Part of a small language model's weights: vocabulary 6951, 13.9M parameters.
Each number is 128 + 24 x the weight over its row's rms, rounded and kept within 0 to 255. Layers, rows and columns count from 0. The size above them is the row's rms in percent of the matrix's.

# layer 9 MLP up, 896x224, rms 0.17, rows 314-325, columns 56-111
size [ 92  99  96 110 113  81  89  77  95 109  88  97]
[[121 132 130 128 110 106 150  86 135 121 139  89 109 118 102  95 130 104 146 106 127 149 159 116 133  97 152 135  96  98 117 134 103 124 116 128 111 133 125 162 127 142 143 133 114 119  49 115 133 106  72 142 110  92 126 124]
 [149 135 131 105 137  94  90 120 167 163  87 102 101 137 156 151 134 136 106 109 131 112 144 126 141 109 111 138 115 100 142 100 147 117 153 137 122 183 128 157 157 154 127 132  91 100  95 100 174 123 154 143 139  80 101 147]
 [154 120 119 141  88 166 135 129 126 122 147 125 118 166 135 139 167 146 155 130 101  95  91 137 144 130 143 126 165 116 122 162 155 169 118 144 152 116  77 109  98  88 124 140 137 121 163 133 158 146 149 105 141 168 108 126]
 [134 147 149 138 140 115 108 142 152 128 102  78 129 146  64 150 108 107 105 136 144 127 153 118  88 129 124 153 112 138 152 128 149 144 116 147  98 163 110 139 169 152 135 123 125 153  83 143 148 119 145 115 114 141 152  88]
 [152 154  42 118  76 112 102 124 144 133 130 157 111 130  85  99 145 127 136 113 159 126 109 137  83 110 140 116 107 140  71 137 138 135 105 144 125  80 138 157 153 113 130 140 131 166 132 124 132 125 133 107 113 103 150 141]
 [117 141  99 108  91 170  92 156 126  76 125 177 125 112 126 122 105 136 132 122 121 120 126 125 114 105 168 120 151 111 113 130 128 120 170 156 116 153 113 124 111 151 103 123 116 143 123 127 145 130 127 105 164 131 145 153]
 [144 141 102 103 155 108 131 140 165 150 126 134 133 128 162 121 142 155 117 109 150 161  95  57 113  81 115 132 148 140 118 124 127 163  97 190 112  77  62 114 145 116 117 153 157 159 125 116 162 137  99 136 124 116 177 104]
 [132 118 147 111 112 143 104 145 111 136 115 159 113  99 108 140 128 104 163 105 139 146 160  85 142 147 168 127 144 136 124 186 185 138 134 110 111 158 125 114 150 114 124 104 108  80 101 110 169 185 116 119 123 139  93 122]
 [142 114 166 130 106 147 110 168 124 124 120 107 117 138 127 122 110 129  92 103 108 136 116  88 135 128 108 125 130 101 113 137 106 111 112 113 182 119 131 165 125 132 123 131 137 114  98 123 101 130 147 105 161 111  83  88]
 [136 119 132 111  96 155 140  71 137 147 145 154 111 123 122 151  96 125 105 119 149 127 153 117 137 126 150 141 151 119  83 158 130 113 149 114  91 151 125 132 135 104 139 122 146 118 130 131 113 135 121  85 134 153 133 121]
 [186 149 157 106 119 123 151 135 145 116 113 142 108 130 115 154  88  87 154 139  93 122 123 116 111 159 155  81 138 136 145  97 150 128 128 129 134 166  94  66 115 156 116 137 149  82 105  98 117 127 143 120 158 143  75 108]
 [129 135 147  85 118 163 152 117 100 135 137 107 110 111 132 175 118 127  99 140 114 104 131 110 142  97 156 124 141  59 129 117  94 125 171 128 112 147 130 172 103  94 122 126 105 116 110  92 145 108 143 121 117 119  97  90]]
# layer 9 MLP down (transposed), 896x224, rms 0.333, rows 314-325, columns 56-111
size [ 96 101 107 128 110  88 105 100  93  98  97  91]
[[152 136 136 158 146 131  97 119 109 131 124 175 127 134 128 160 136 124 116 177 137  85 107 145  88 140 103 132 151 138 126 113 121 161 142  96 142 123 138  96 105 111 121 125 116 150 177 122 125 134 149 130 155 141 120 126]
 [169 151 133 135 124 130 209 118 111 130 135 129  91 111 137 101 142 126 175 170 108 154 155 143 140 152 135 125 181 160 142 159 149 135  83 125 166 130  75  77  93 103 130 109 114 163 160 158 153  93  84 144 111 123  60 142]
 [115 122  99 147 145 108 140 105 122 129 151 130 151 105 115 143 121 131  98 123 137 140 120 201 123 139 138 123 118 109 102 127 137 105 107 161 123 150 163 154 151 139 129  99  80 153 149 189 133 119 136 135 115  69 150 130]
 [112 102 105  85 130 153  70 102  98 133 108 110 158 133 126 145 176 130 129 132 110 116 118 160 148 137  79 133 157 106 137  86 104 139 127 126  74 149 110 111 180 147 112 129 108 159  79 131 153  87 138 108 122 104 128 138]
 [118 110  96 131  60  89 153 109 101 122 117 138  86 129  93 135 113 107 136 145 107 128 109  76 112 136 110 139  54 129 195 130 119 130  91 104 144 158 163 122 103 135 130 100 144 135 118 182 116 102 151 140 157 169 121  91]
 [121 151 138 165 131 133 122 119 137 149 128 103 147 173  99 122 105 128  94 141 121 158 141 157 158 136 106 152 121 118 125 170 145 139 109  89 125 110 123 128 148 115 113 113 135 129 112 106 150 141 148 123 101 146 117 123]
 [121  83 121 114 101  97 133  80 131 113 168 136 127 136 132 164 144  88 146 131 150 145 139 142 103 138 147 138 102 123  82 133 146 108 137 126 152  91 147 135 159 111 125 122 126 137 143 108 110  94 144  79 114 113 141 123]
 [102 126 128 122 127  97 138 104 146 110 105 109 131 145 122 102 140 152 120 125 130 108 132 158 117 135 119 104 127 132 148 136  99 118 140 137 160 116 152 125 106 150 133 135 163 144 159 128 122  89 138 120 139 130 141 114]
 [100 130 117 183 120 135 145  91 128 186 114 122 171 142 142 115 136 100 161 162 140 132 160 107 100  96  98 100 109 163 140 125 117 148 115 143 110 165  89  85 101  87  99 123 141 115 142 127 184 119 121 106 141 130 166 109]
 [106 132 127 168 143 117 107 118 172 132 143  95 110 152 152 147 130  95 124 143 128 122  88 144 186 145 161 174  85 132 106 139  99 142  87  75 141 142 147 116 112 126 118 167 102 126 126 145  88 107 114 124 138 162 144 110]
 [122 132  81 118 114 149 113 140 128 147 148 107 127 144 145 106 124 139 117 110 165 156 126 116 123  92 129 143 130 126 112 164 144 153 124 119 118  94 148 153 121 133 166 121 131 151  98 127 159 136 160 175 135 132 146 173]
 [132 117 105 114 118 146 133 121 180 107 113 138 135 123 104 143 140 151 122 111 168 111 121 143 103 135 132 135 121 172 127  69 154 142 128 141 144 143 111 133 119 133 158 104 110 156 137 174 160 135 108 118 118 119 118 147]]